python train.py --n_layer=13 --norm="layernorm" --rope_fraction=1.0 --tie_embeddings=true --init="normal" --init_std_up=0.0362 --init_std_down=0.0 --optimizer="muon_variant" --lr=0.00742 --lr_head=0.0051 --grad_clip=1.0 --schedule="wsd" --decay_fraction=0.721 --decay_shape="linear" --seq_len=256
Each number is 128 + 24 x the weight over its row's rms, rounded and kept within 0 to 255. Layers, rows and columns count from 0. The size above them is the row's rms in percent of the matrix's.

# layer 10 MLP up, 192x160, rms 0.175, rows 49-77, columns 0-79
size [110  99  92 103 104 104 111  96 103  91 105  92  98 103 101 103 107  93 100 109  92  93 103  93  90 102  94  90 106]
[[109  99 165  80 115 142 136 136 140 181 109  81 139 134 118 119 148 122 142 115 102 117 132 145 137 144 110 134 137  59 111 180 115  98 115 120 109 146 118 150 130 108 134  95 136 102 151 116 125 149 119 133 171 113 121 103  79 127 163 111 151 140  95 118 139 149 135 179 144 122 152 137 148 116 150 134 133 110 126 143]
 [ 94 128 117 113  97 137 137 149 144  89 126 109 104 166 148 150 112  96 140 114 135 151  79 185 117 112 120 100 120  84 112 112 121 131  89 155 104 121 111 145 140 173 128 118 129 140 127 164 146 138 156 119 162 153 127 161 146 136 160  99 123 131  96 144 173  82 108 179 136 107 122 104 116  86 105 137 145 121 111 133]
 [114 128 122 113 167 115 148 163 167 117 138 134 187 194 154 140 119 171 136  98 111 106 145 138 119 126  96 141  96  99 137  88  98 133 110 160 155 120 112 161 122 167 117  99 119  56  94 112 112 100 109 135 141 127 168 103 128  66 163 118 166 157 119 120 180 131 118 129 113 136 143 111 140 123 109 146 108 107 121 114]
 [126 109 121 168 146 132 144 127 127 123 149  91 131 134 129 134 128 104 105 155  75 135 131 146 122 144 102 102 118 148 126 107 102 146 109 128 121 105 169 137 152 154 126 100 124  99 123 130 133 142 165 108  75 111 106 162 117 151  95 151 134 115 139  97 115 116 139 118 160 120 105 143 171 125 131 121  68  57 146 125]
 [118  83 103 136 108 147 148 113  68 135 119 143 122 140 154 128 147 118 117 119 111 129  87 154 143 133 159  98 121 159  96 125 120 143 171 121 167 109 114 123 110  71 112 103 113 139 142 130 124 120 127 156 138 110  75 158 144 136 170  85 154 122 151 149 171 102 117 197 127 106 140 176 155 122 127 117 130 110 113 122]
 [114  98 110 154  78 125 134 114 122 159 141 135 145 157  78 154 122 134 125 132 130 121 122 137 144 181 121  89  84 123 145 150 119  92 117 130 123 117 119 121  86 170 168  97 151 158 126 117 126 152 134 151 133 141 115  95  74 123 112  97  63 122 104 112 107 123 124 105  74 127 152 142 121 111 116 125 150 141 111 106]
 [121 128 129 131 173 103 135 110  82 109 165 143 135 109 141 124 115 173 145 187 110 115 142 113 135 130 167 133 146 134 140 158 102 139 134 139 129 118 122  90  78 117 134 113 106 136 135 148 115 103 151 132 150 102 131 138 150  88 152 127 135 129 127 105 112 123 160 138 151  92 118  91 121 128 117 144 119 135 152  90]
 [124 143 136 163 143 137  95 161 106 134 154 123 119 145 163 144 136 129 123 134 130 114 106  98 134 126 135  70 136 138 112 151 143 159 122 107 131 105 131 134  89 124 100 128 111 155 161 131 103 140  98 119 132 126 136 120 127 154  83 106 156 117 132  82 152 127 134 140 103 131  82 170 166 190 136 138  78  65 115 129]
 [ 68 103 108 110 141 115 145 170 106 148  98 132 140 169 121 100 137 151 113 135 135  94 117 169  97 109 136 154 177 109 171 137 108 176 152 107  98 161 131  95 127 144 140 157 147 126 141 125 138 103 110 151  97 126 125 173  98 139  98 146 115 154 104 126 139 112  83 138 114 112  95 141 130 167 134  96 112  86  83 155]
 [118 118 149 156 109 141 124 101 160 121 150 159 127 103 103 153 110 148 111 112 162  72 114 168 131 132 103 154 112  77 138 124 122 121 160 104  93 109 134 176 135 128 170 117 148 158 123  87 137 170 152 128  95 120 111  82 123 140 155 125 142 174 140 189 159 108 122 124 152  98 125 107  96 142 178 131 133 130 101 105]
 [118 138 117 129 130 104 136 164 123 179 185 156 156 110 126 110  59 112 147 115 126 137 114 139 171 164 163 142 108 110 133 119 111 129 158 147 180 136 111 119 155  88 133  88  76 158  96 103 109 163 168 106  91 117 128 151 159 154 136 152 141 148 107 130 104  93 148 162 134 142 140 152 123 109 138 113 135 150  98 143]
 [159 147 143 118 193 146 122  94  90 124 112 150 152  94 148 110 180 111 120 105  68 135 170 131 150 137 114 116 107 105 137 135 118 139 162 120 151 121 160 116 133 126 105 168 128  96 154 151 143 113 107  81 139 124 160 131 156  61 124 111 124 155 132 119 150 136 132 119 129 120 123  97 128 152 110 102 100 164  99 120]
 [140  85 146 130 161 128 153 160  92 138 139 156 170 132  64 176 185 121 106 121 129 120 134 122 110 120 141 100 132 153 124 149 131 149 109 140 171 121 153 122 177 137 106 152 138 122 125 124 107 119 129 134 127 147 137 124 120 108 105 180 143 119 155 164 119 155 122 111 135 107  94 156 133  97 120 125 102 162 143 120]
 [102 131 116 133 116 120 141 113 121 171 146 146 114 107 155  74 157  73 117 162 124  81 129 147 106 107 110 125 148 116 146 148 110 131 130 157 170 122 143  93 159 170  98  84  98 183 115 158 128 185 150 131 143 106 129 157  97 118 105 120  99 132 151 151 106 138 126 130  98 106 104 125 126 107 124 151  74 147 122 109]
 [141 129 123 147 137 111 130 108 184  91 171 128 131 143 116 114 142 163 118 120 145 122 151 135 134 110 128 135 103 168 111 151  84 113 145 160 132 103 117 122 124 167  93  92 138 118 168 117 159 100 151 155 112 122 133 133 114 124 127 112 135 149 122 145 114 126 122 136 142 112 133 111 138 139 136 169 110 152 137 133]
 [118 136 154  88 132 132 131 107 138 124 121 134 178 122  90 160 173 146 111 118 105 103  88 125 121 134 140 100 144 113 130 129 121 161 194 136 114 140 122 127 173 130 124 132 145 116 165 132 129 137 101 150 120 148 128 143 116 103 137 132 127 171 129 135 151 143 132 100 154 152  86 117 133  98 121 138 131 205  91 134]
 [129 106 143 108  98 146 122 134 134 147 150 136 135 142 130 100 127 101 125 130 111 170 157 164 141 111 118 131 140 108 108  85 103 153 145 122  79 132  95 130 142 107 138 133 129  72  95 178 102 166 132 164 132 119 145 158 149 147 114 109 122 149  81 112  86 111 182 139 123 128 130 113 131 122 132 131 146 148 132  77]
 [130 135 134  90  81 139 169  95 114 134 164 122 128 120 151 115 138 135 104 151 121 126  80 103 164 116 137 167 142 132 137 147 100 110 128 154 109 140 108 107  96 104 124 138 171 103 105 113 100 134 147  81 144 120 151  90 137 133 132 163 159 127  92 132 162 112 157 137 112 137 163 125 129 111 177 123 151 102 146 157]
 [130 163 126 110 103 127 135 152 128 152 116 123 121  85  93 146 127 125 110 144 148 105 103 150 122 123 111 144 128  93 149  99 154  74 129 111 139 108 110 104 126 115 130 160 125 127 130 105 141 120 129 114  90 153 125 187 132 146 125 130  98  96 139 129 105 106 170 146 141 159 134 113 142 157 149 145 108 155 110 131]
 [170 105 128 114 105 178 156 101  96 150  84 133 150 112  99 125 135 106 138  83 131 125 156 172 115 126 134 108 141 155 147  94 123 135 129 115 107 145 142 152 138 125 126 161 144 155 159 128 130 132  98 146 121 107 137 112 122 108 127 160 182 185 129 127 128 129 161  95 132 147 119 141 113 120 133  84 158 168  92 121]
 [147 141 139 134  99 108 180 124 129 143 137 118  99 116 128 122 161 157 125 151 123 127 114 138 107 173 118 141 112 117 130 138 109 101 157 128 121 139 171 114 158 144  90 150 121 105 105  53 120 143 127 167 180 111 128 138  79 115 122 152 102 112  89 134 113 137 127 144  99  94 148 151 123 153 107 134 115 134 189  97]
 [141 102 131 121 119 185 102 140 113 170 123 135 174 115 108 102 128 137 122 118 152 112 101 121 120 186 117 120 115 132 123 101 129 135 131 136 103 184 137 145 176 178 117 112 118  43 115 134 134 146 102 134 156 108 131 161 115 131 119 166 130 118 111 159 142 156 164 123 120 126 138 161 132 133  86 106 113 159 141 149]
 [159  99 106 150 163 131 128 151 121 105 140 149 127 182 137 136 169 165 100 127 114  76  82 148  98  75 121 167 119 141 114 136 124 180 111 155 130 145 124 124 108 115 155 102 124 137  99 146 121 110 159 110 159 163 103 121  90 143 161 136 135 174 105 145 125 117 125 113 152 141 109 115 112 156  89 168 155 146 115 140]
 [155 101 151  91 118 106 133 130 115  69 110 139 118 126 113 124  79 143 108  97 167 163 131  95 142 116 162 122 113  87 112  91 140 137 133 138 156  92 148 135 125 131 139 170 117 146 126 142 111 105 131 143  67 136 150 132 121 138 119  86 125 124  84 135 123 191 119  74 132 148 152 109 100 155 102 104 120 108 149 144]
 [178 104 137 149 108 126 163  92 154 175  98 140 167 132 161 130 125  92 109 129 141 124 109  89 118 150 176 125 123 181 143 117  85 120 125 154 167 132 130 130 136 145 142 106 115 195 129  80 129 108 143 136 134 120 133 129  97 117 167 157 128 118 122 108 132 119 168 125 176 137 164 126 131  84 137 124 144 135 129 101]
 [120  69 104 138 140 111 168 123 123 165 174 112 142 108 136 145 100 152 139 158 165 125 172 125 118 187 153 146 149 166 132  75 135 142 111 134 120 106 148 125 143 149 132 174 135  99 118 131  95 135 109 140 106 119 114 110 172 121 172 120 122 107 143 134 150 125  91 130 157  96 141 108 116 147 133 137 133 112 137 130]
 [110 101 143 155 121 124 105 120 158 142 145 164 123 138 119 134 122 152 128 128 112 129 108 161 142 104 147  97 103 177 114 134  79 115  87 105 124 171 115 120 111  85 120 112 114 143 140 108  90 161 156 115 128 145 123 113 123 135 133 153 160 140 135 126 141 126  89 105 127 133 116 137 148  96 154 129 171 135  84 120]
 [ 92 126  92 111 145 142 113 156 148 151 129 130 134  89 128  85 104  95 157 142 144 144 110 142 138 101 132 138 152 192  98 126 141 159 136 120 111 122  66 153  92 168 116 118 100 143 134 191 132 149 127 178 146 119 123 127 145 101 120 108  91 130 133 136 114 120 156 111 117 144 121 153 169 128 109  89 109 127 127 130]
 [156 147 136 147 168 130 109 118 142 132 137 130 143 173 104 135 135 151 118 155 183 138 128 140  86 196 165 115 107  97 119 109 139 108 122 143 111 107 125 148 138 157 103 133 129 112 130 179 145  64 105 144 126 149 139 137 120  65 102  88 133 109 124 123 149 175 119 106 121 125 162 134 152 146 110 107 145 122 150 103]]
# layer 10 MLP down (transposed), 192x160, rms 0.157, rows 49-76, columns 0-79
size [106 100  90 103 105  98 109  95  98  91 105  98 102 102 105 104 107  94 102  92 100  94 101 102  89 101  97  95]
[[101 136 124 142 131 151 110 157 142  92 103 108 144 182 106 116 122 113 164 112  78 136 114  68 128 115 127 137 137 142 146  85 127 126 119 152 132 149 141 128 131 133  74 143 100  93 138 117 136 163 124 145 157 167 129  87 105  92 122 162 123 117 170 130 135 128 136 132 131  81 128 112 135 127 147 144 128 168 103 115]
 [114 125 121 112  74 176 125 156 160 119 133 138 115  98 155 113 132 141 121 176 174 135 143 111 141 139  82 126 155 171 135 110 135 139 163 113 135 128 112 106 152 160 140 168 123 135 110 146 190 156 115 152 169 113 107 107 167 152 161 109  90  96 107 105 115 128 156 141 123  91 128 131 102  96 123 100  86 155 155 100]
 [135 140 103 150  90 110 119 140 121 112 150 103  88  85 132 165 131 130  99 135 173 120 137 153  97 157 101 145 146 128  79  97 186 121 123 117 134 160 136 124 118 117 162 133 135 152  99 144 141 109 180 140 125 133 143 172 118 112 143 133 131  90 132 128 140 135  97 143 116 152 128 130 106 149 165 119 134 139 126 215]
 [130 150  86 141 136 114 115 130 162 107 110 146 140 123 145 153 173 128 108  88 134 105 108 132 126  95 133 129 133 144  72 132 127 104 125 103 111 141 141 121 141 124 134 116 150  44  91 153 135  99 129 107 147 130 171  97 141 132 126 141 146 121 100 143 157 113 108 173 114 128 133 142 137 148 166 129 126 122 107 159]
 [159 129 114 132 126 143 101 136 153 139 105 127 126 100 128 172 112 150 146 135  98 146 114 176 124 131 103 114 101 124  55 144 169 119 113 141 135 121 135  88 122 109 128 163 127 140 128  91 127 130 114 116 129  82 170 126  83  81 114  93 104 116 108 111 179 117 122  94 117 133 148 126 107 151  99 161 146 115 147 116]
 [156 119 136  85 155 139 142 126 104 127 115  92 141 106 175 139 100  84 140  97 111 142 103 100 153 130 129 127 155  85 151 117 102 148 138 110  81 124  86 147 141 132 150 124 102 114  96 146  82 124 121 173 119 121 128 100 154 150 134 149 143  67 116 142 145 122 178 135 116 155 158 115 108 128 142 129 150 166 102  73]
 [164 146 120 134 118 151 160 119  63 117 146 135 100 139 136 101 110 128 129 114 141 110 136 143  82 103 145 145 117 136 133 148 138  94 152 163 122  94 143 135 135 167 158 154 128 125 108 121  80 103  91 143 152 144 149 141 100 114 104 125 140 138 157 108 116 166 128 108 126 132 113 170 159  88 115 128 149 107 104 163]
 [153 103 140 121 109  79 113 134 140  88 140 105 119 149 102 129 115 144 140  94 122 141 121 142 156 135 135 150 117 134 130 142 117 129 164  94  98 120 148 111 133 119 118 119  24 121 125 172 117 154 116 148 147  89 136  93 122 171 139 166 176 135 150 143 144 134 120 156 124 111 132 147 117  89 131 135 140 114 102  75]
 [142 131 155 127 114 109 132 151 106 143 123 114 164 161 114 114 122 151 164 124 108 119 134  51 112 144 157 152 139 157 141 129 123 121 141  88 110 136 195 130 145 134 150 161 104 132  98 118 174 146 142 139 133 142 110 150 105 133 139 120  90 113 169 169 137  97 133 136  75 128 167  84 129 132 142 109 111 143 139 114]
 [160 123 143 110 132 174 157 133 144 134 117 120 135 108 137 161 168 118 119 102 162  91 153 147 145 106 170 120 142 133 152  89 155 109  98 140 150  76 128 135 123 105 154 134 131 202 154 147 133 138 116 143 117 170 154 106 152 114  99 101 196 119 113 118 107 135 110  88 126 141 103 136 142 132 139 113  81 133 107 112]
 [115  81 163 125 105 120 146 131 122 139 127 122  87 105  85 111 115 143 137  99 122 123  87 140 160 106  99 129 140 126 132 131 120 153  78 131 149 112 111 140 139 143 170 110 153 173 113 104 120 137 141 143 146 100  97 188  63 137 151 127 118 101  96 125 118 148 143 138 158 122 119 124 128 122  85 134 164 186 125 101]
 [117 173 130 107 157 130  95 127 140 131 139  89 118 166 114 157 123 127 152 101 171 148 136 105  88 155 119 114 109 140 133 189 161 150 138 163 154 126 138 150  97 136 131 108 113 103 125 137 102 144 133 119 148 165 139 157 156 153  96 138 102 133 141  86 140 159 136 139 129 151  88 121 139 135 141 122 139  98 108  92]
 [ 98 137 119  76 165 102 125 103 133 146 126  91 123 142 136 116  93 144 113 119 127 119 116 118 170 104 140 131 187 107 128 144  96 132 121 121 133 108 104 107 151  82  88  94  90 133 121 123 165 198  92  90  97  99 128 113 149 102 139 128 118 117 123 136 117 103 142 118 127 120 131 150 174 139 116 166 169  70 145 122]
 [ 94 108 161 154 158 157  86 127 135 110 119 145  86 113 139 131 115 142  87 136  91 120 100 123 145 147 112 129 128 134 144 183 116 107 139  95 128 158 123  60 118 113 151 148 148 136 130  99 155 149 146  98 111 126 113 122 171 147 136 140 141 131 143 101 151 135 153 156 129 116 143 131 129 102  95 117 120 109 133 125]
 [141 132  95 123 135 132 145 128 163 141 139 118 129 176  93 122 110  62  93 155 112 138 152 157 119 116 104 137 109 108 130 109 126 111  94 147 103  69 119 132 145 123 138 173 154 133 135  93 119  65 141 114 105 127 120 101 138 147 125 162 129 126 143 130 116 120 108 100 117 138 107 105 175 126 115 131 158 150 142  95]
 [119 108 147 154 166 175 141 122 151 148 103 126 156 101 145 181 163 120  98 150 155 152 112 147 142 141 163 140 158 105 127 149 155 133  84 142 118 119 147 109 137 122 117 156 143 124 133  97 178 143 151 132 126 119 130 128  98 132 133 116 113 149 117 124 148 117 127 104 127 132 143 125 134 106  87 113 146 122 132 135]
 [137 138 102 201 151 150 116 134 107 127 129 103 155 134 127 150 131 139 109 158  83 116 101 119 154 131 117 108  79 138 119 140 105 108  64 111 137 136 124 134 135 151 110 140 166 146 157 144 120 177 120 117 140  93 117 164  94 105  97  85 132 140 137 116 117 130 141 131 111 181 116 106 107 169 149  81 145 150  89 149]
 [126 147 157 149 129 109 162 147 153 147 147 112 113 105 173 162 125 116 123 123 151 144 122 111 117 124 150 131 142 131 151 191  87 145 108  98 125  87 101 143  95 106 132 116 108 152  98 158 136 128 177  87 138 165 122 144 125 136 132 207 110 126 113 159 134 125  85 110 106 103 142 163 129 130 101 113 128  85 137 151]
 [132 118 109 147 130 110 142 156 130 149 119 125 103 114 152 109 120  88 152 131 136 150 147 134  79 140 113 152 106 152 119 140 135 110 120 133 104 134 123 164 117 142 157 147  89 109 105 158 128 114 104 142 126 137 133 125 105 154 129 110 123 130 141 115  95 109 145 136 144 128 145 137 108 144 113  87 172 102 114 159]
 [107 140 135 114  99 103 171 121 159 118 120 117 115  68 136 151  94  93 143 131 127 118  89 114 106 156 134 220 128 129 173 117 151 117 128 110 126 158  99 160 134 123  99 108 223 116 118 119 133 135 147 118 141 102 112 107  92 126 163 151 148 149 125 140 100 155 156 125 103 127 162 127 107 111 189 123 114 131 154 103]
 [153 154 131 118 126 119  76 121 160  76 136  97 143 109 155  77 169  98 154 115  88  82 144 145 154 114 181 147 124 118 124 114 139 154 116 146 158 115 133 130 144 150 101 132  97 127 131 143 144 162 101 128 141 107 128 146 176 152 125 102 136 132 106 111 109 125 133 152 131 142 123 142 103 162 149 137 127 140 131 130]
 [110 128 115 127 113 127 129 111  83 118 166 132 175 121 136 124 134 126 146 142 125 143 110 106 116  98 100 124 161 152 127 106 165  93 153 145 171 134 110 143  92 120  96 125 141 114 137 184 150 139 124 138 137  91 163 176 123 148 101 154 113 130 149 138  96 134 164 130 116  97 153  88 129 114  94 149 153 117 172 113]
 [112 107 130 153 130 126 132 119 139 106 138 111 138 125 145  97 166  74 143 126  50 130 115 143 139 136 147 133 139 128 111 117 136 130  92  93 105  88 141 138 148 105  64 124 156 103 153 106  75  95 147 104 168 135 155 136  88 162 152 132 114 109 123 105 111 113 116 108 107 142 146 119  95 120 135 131 113 150  94 161]
 [ 89 112 148 133 143 125 137 168 111 143 106 102  86  63 120 142  84 132 119 137 149 124 119 119  92 134 119 170 143 125 165 155  91 135 126 146 123 114 117 144 147 136 110 132 195 134 128 115 119 137 122  72 117 125 119 171 125 144 102 116 141 112 129 121 121 124 115 132 100 133 119 134 180 121 171  93 161 182 101 122]
 [136 123 114 110 119 154 115 130 146 101 116 134 120 111 106 142 117 162 144 125 109 134 168 147 162 143 145 119 177 120 142 134 140  89 116 108  97 119 100  99 124 161  95 139 145  93 102 126 160 108  80 165  71 170 144 110 142 105 147 156 132 139 106 137 147 125 131 115  98 134 130 133 164 185 132 112 145  83  93  98]
 [111 126 101  85 132  92 130 136  94 108 122 137  85 119 132 113 100 153 139 122 146 129  95 138 133 159 105 144 146 158 112 104 145  95 168  95 121 135 161 166 116 113 131 120 116 143 111 131 117 149 120 130 126  66 132 128 137 138  95 165 171  96 144 152 114 122 154 119 106 132 103 100 113 134 179 125 143 122  94 134]
 [142 139 107 113  77 151 149  95 146 147 126 108 114 128  89  91 136 108 119 156 134 128 141 122 128 138  98 135 128 122 156 155 140 158 100 121 134 132 124  80 141 127 147 142 120 136 171  98 144  91 135 135 141 163 115 144 126 137 130 121  84 134 150 161 109  83 175 116 108 127 132 104 152  93 118 100  95 138 184 132]
 [176 131 130 138 124 146 137  89 132 137 104 183 106 133 133 131  78  74 128 112 134  66 143 143 153 115 138 109 131 102 132  83 161 149 128 123 150 114 105 125 147 144 141  99 139 141 107 135 147 128 111 125 190 131 152 155  91 140 149 161 161  95 125 130 113  94  99 119 128 138 104 116 116 130 148 144 169 121 127 128]]
# layer 10 MLP gate, 192x160, rms 0.17, rows 50-77, columns 0-79
size [ 98  90  96 108 104 111 107 100  93 103  94  99 104 103 100 104  98  97 110 101  97 107  98  94 102  97  95 104]
[[125 129 126 126 157 106 139 115 151 117 105 130 155 194 106 158  98 146 107 122 132 131 175 141 143 142 137 156 150 128 121 129 124 128 119 106 113 141  78 173 102 156 100 137  96  86 195  69 130 136 119 173 142 164 104 152 142  88 130 160 101 111 103 148 153 112 103 119 155 128 176 107 145 117 152 107 152 148 124 136]
 [136 166 153 104 108 115 128 120 140 134 146 137 120 122  82 106  95 143 167 129 117 144 142 140 119 158 139 150 155 101 172  92 109 146 124  85 128 118 104 137 115  87 125 158 136 150 119 130 111 114 109 160 113 142 100 106 111 112  99 125  94  98 131 127 187 150  98 102 141 136 136  93 124 144 125 115 166 114 137 176]
 [ 88 113 125  90 109 129 112 131 130 132 160  97 144 125 109 117  95 118 156 134 125 142 136 141 132 152 149 137 116 142 116 150 134 109 149 103 113 126 114 175 154  92 119 172 145  56 140 108 134 112 108 103 150 106 107 112 123 131 110 151 169 147 161  80 119 131 124  64 145 115 135 161 102 132 172 119 113 109 106 163]
 [124 160 116  70 143 107 153 141 139 155 166 127  89 135 164 113 104 110 165 151 121 167 138 138 120 126 144 125 130 110  94  89 115 175 110 117 121 145 109 132 127 122 135 146 122 133 174 143  99 131 132 148  98 141 126 104 148 131  91 108 145 154 112 131 137 111 137 147  91 123 114 153 145 161 183 132  79  86 109 132]
 [131 143 137 146  92 101 162 162 183 105  99 107 136  97 153 138 120 172 123 110 140 143 137 142 162 156 119 160  95 136 150  89 105 116 143  98 132 193 135 102 138 146 110 142 123 118 143 154 146 135 131 129 123 101 101 169  91 137  95 129 138  92 103 112 130  92 118 157 131 104 127 138 113 141 134 143 112 154 127 150]
 [120 104 119 143 117 121 148 150 125 127 113 105 161 158 152 135 112  92 138 118 149 150 143 120 144 180 132 105 147 102 129 116 156 109 128 151 161 127 111 136 100 115 143 114 141 166 152 108 169 119 125 104 105 118 128 132 111 138  88 126 134 132 130 110 144 139 150 144 111 152 131 124 121 168 105 146  73 114 113 154]
 [139 145 142 127 160 135 145 151 119  66  73 154 122 133 141 122 117 125 121 141 128 173 163 149 137 149 140 179 121  95  98 126 129 117 136 154 131 142 107 164 147  89 136 137 131 116  94 135 115 165  91  86 128 134 129  71 148  97 134 142  52 145 136 145 120  66 133  99 172 116 130 124  91 110 122 150 143 126 176 112]
 [124 112 132 117 123 137 127 156 124 156 102 122 124 116 107 105 112 106 146 149 111  89 110 133 135 165 128 116 143 169 109 122 106 166 108 141 140 149 145 152 141  91 129 107 122 113  98 162 177 146  99 102 109 100 104 109 115 132 135 120 107 132 121 138 102  88 130  92 168 119 154 143 172 176  83 108 168 170 161 129]
 [109 172 100 165  96 150 153 137 133 139 121 132 122 108  94  89 137 114 143  73 135 140 103 146  84  85 124 160 154 142 156 131 129 120 153 140 126 135 148 137 141 195 140 160 131 146 131 117 110 154 130 156 180 119  95 114 139  85 131 172 144 134 136  84 137 129 119 140 180 113 162 123 156 149 155 113 111  95 131 117]
 [104 136 144 119 150 117 117 109 103 141 139 124 100 160 150 128 125 154  80 116 144 141 165 148 139 154 125 155 181 115 109 162 134 114 126 120 112 131 130 100  95 151 147 131  68 152 117 147 123 160 180 133 142 151 141 120  85 116 154 160 107 169 128 127 129 119  90 193 169 134 141 148  81 124 131 116 117 103 120 164]
 [140 112  77 150 135  91 149 112 139 134 109 158 120 136 147 167 147 142 118 147 102 130 155 151 157 116 183 138 135 129 135 156 144 109 111 130 145 121 130 122 128 150 130 133 134 151 125  72 119 127 136 125 123 135  98 150 133 143  81 146 115 121 132 148 131 139 130 151 120 151 133 143 133  97 147 151 200 119  96 100]
 [166 171 115 112 114 140 128 130 130 156 157 126  98 165 112 160 172 124 164 172 110 114 104  99 153 111 148  99 182 140 113 158 177 135  78  99 138 170 116 137 144 158  51 102 103  92 130 123 116 159 112 173 122 169 112 100 137 170 152 172 137 139 140 148 174 134 135 108  91 152 140 133 122 133 173 150  92 133 134 166]
 [114  94 110 132 145 124  86 132 122 161 143 141 148 181 160  83 109  67 142  54 130 107 151 139  87 152  77 166 144 129 157 126 113  88 133 129 106 119 130 196 107 155  95 142  77 153 152 136 146 108 105 140 160 132 116 125 145  87  84 125 148 146 155  78 111 113 113 139 162 126 125 136 128 134  91 112 172 104  97 161]
 [126 128  83 181 119  96 112 116 158 144  79 150  83 135 118  96 139 147 124 114 125 150 128 124 125 130 109 130 176 123 128 144 150  85 118 107 132 162 156 128 121 112 128 133 115 142 132 128 147  84 148  94 123 139 127 127 136  74 111 126 126 136 152  80 120 123  97  97 112 152 131 145 132 164 156 131 142 104 123  97]
 [139 161 136 111 117  73 154 108 127 138 126 153 123 150 131 133 128 103 123 111 150  85 140 110 147 145 109 128 123 147 124 118 117 114 145 151 115  87 118 118 154 121 121  45 119 137 136 145 109 131 130 117 140  88 104 141 147 189 124 139 124 152 134 123 109  74  98 119 106  99 120 149 162 107 143 125 130  95 183 204]
 [ 84 163 126 140 139 123  79  91 125  97 100 181 167 125  81 108 164 132 116 118  84 152 161 115 112 132 105  70 128 112 133 159 106 166 102 134 133 149 128 140 104 164 123 146  91 118 162 138 134 124 127  87 135  80 142 132 117  92 137 114 116 149 121 114 140 145 102 136 139 137 132 113 115 129 106 131 147 135 129 120]
 [144 114 109 112 129  83  76 166 113 112 126 120 132 170 122 109 133 108 184  94 115 143 148 139 117 158  98 108  89 151 159 122  86 164 114  82 166 113 159 147 133 147 136 128 104 120 126  87 112 138 137 158 151 144 116 131 106 127 164 132 126 123  97 117 117 120 154 132 117 154  90 113 157 125 127 133 116 167 184 114]
 [ 98 132 172 130 107  98 154 126 134 110 145 102  94 180 157 135 125 117 157 139 134  72 107 169 141 117 171 158 126 122  96  97  98 139 146 118 108 143 120 127  96  87 167 146 138 129 100  91 118 149  99 134 179 130  86 143 150 144 123 146 111 174 146 120 135 134 121 143 121 118 174 132 158 153 130 122 116 173 122 155]
 [139 112 133 119 118 102 183 150 115 149 133 119 112 117 165 131 101 149  94  86 153 135 109 117  90 113 100 117 147 161 137 152 121 111 130 128 159 162 161 139 102  99 132 165 119 108 122 112 191  90 113 159 101 111 102 181 126 113  84 142 142 122 121 151 112 136 113  86  92 135 146 155 107 113 150 145 149 127 118 129]
 [ 73 116  85 121 149 118 171 161 138 140 110  96 162 128 109 143 135 143 117 144 111 117 119 125  94 163 144 117 145 111 138 129  72 132 139 151 134  62 146 120 121 190 137  98 110 113 125 109 128 121 120  96 166 123 134 161 157  77 146 128 129 168 114 132  83 127 150 162 117 127 118 163 145 124 127 175 140 165 133 101]
 [110 128 141 134 130 136 111 165  90 141 132 134 145 161  97 122  98 139 116 136 103  89 179 121 107 180 118 121 112 122 132 127 124 141 126  93  85 161  72 129 118  67 125 162 147 141 132 113 131 100 172 126 142 136 135 110 157 131 132 155  97 119 131 125 145  87 182 100 163  78  84 159 181 145 135 124 158 120 107 128]
 [114 153 140 146 114 142  98 113  98 115 127 140 126 133 121 152 131 118 138 121 156  60 137 133 125  86 107 149 103 102 139 146  92 139 125  66 130 128 107  80 113 149 127 106 128 175 131 149 139 113  92 152 144 146 118 101 160  91 150 112  98 157 169 127 155 112 108  85 125 154 151 121 142 151 123 131 112 147 162 127]
 [104 118 165 168 114 120  89  82  73 156  87 160 137 111 149  91 141 102 134 127 104 139  96 118 143 120 117 143 121 145 139  95  89 125 122 151 122 134 131 153 130 165 113 161 121 123 135 130 105 167 173  97 163 147 134 145 141 119 106 134 135 156 132 125 111 101 148 163 124 143 118 115  80  89 124  90 127 139 118 148]
 [123 167  99 138 132 136 156 128 116 123 167 157 144 127 159 154 144 145 123 122 133 185 120 128  96 111 100 155 116 139 157 161  92 121 127 118 154 140 103 153 148 130 177 102 140 118 116 121 108 139 133 114 126 131 129 167 146 110 130 195 115 138 124 165 144 121 165 133 153 112 120 120 130 146 159 132 115 140  86 101]
 [141 142 118 126 108  80 144 123 128 161 136 101 160 154 126 180 140 124  95 135 149  91 139 123  94 100 142 123  83  95 154 138 140 117  94 137 172 127 111 124 136  98 148 151 157 116 118  81 144  98 113 118 150  68  89  81 127 163 138 127 175  88 142 141  81 126 123 147 134 157 142 138 113 128 144 121 152 140 100 124]
 [ 96 189 162  96 133 128 148 125 139 117 114 120  95 158 104 152 136 153 110 159 152 107 147 119 105 110 102 138 127  78 178 135 121 140 130 120 140 145 127 145  88 184 168 140 101 152 121 122 172 119 105 135  70 143  88 144 126 144 100 114 131 117 113 138 137 132  85  87 114 125  85 178 119 102 146 134 125 143 152 155]
 [114 144 154  94 151 119 143 119 113 142 107 151 120 111 112 127 140 130 123 152 113 166 133 109 139 157  94 115 120 105  87 147 154 120 142 127 150 168 128 125 117 127 112 161 141 139 166 144  82 109 166 106 139 146 141  86 134 145 142  98 183 148  88 112 135 169 127 118 105 160 127 117 139 116 117 108 156 142 139 132]
 [ 80 160 132 147  99 122 131  98  75 129 117 155 147 131 103 107 157 127 162 138 130 192 140 174 165 119 139 176 132 112  82 131 128 118 139  91 139 108 122 135 117  97 158  98 122 125 136 100 134 106 115 111 111 108 134 127 107 144 117  94 117 162 152 122 126 162 122  89 110 150 139 147  95 153 142 149  93 163 117 176]]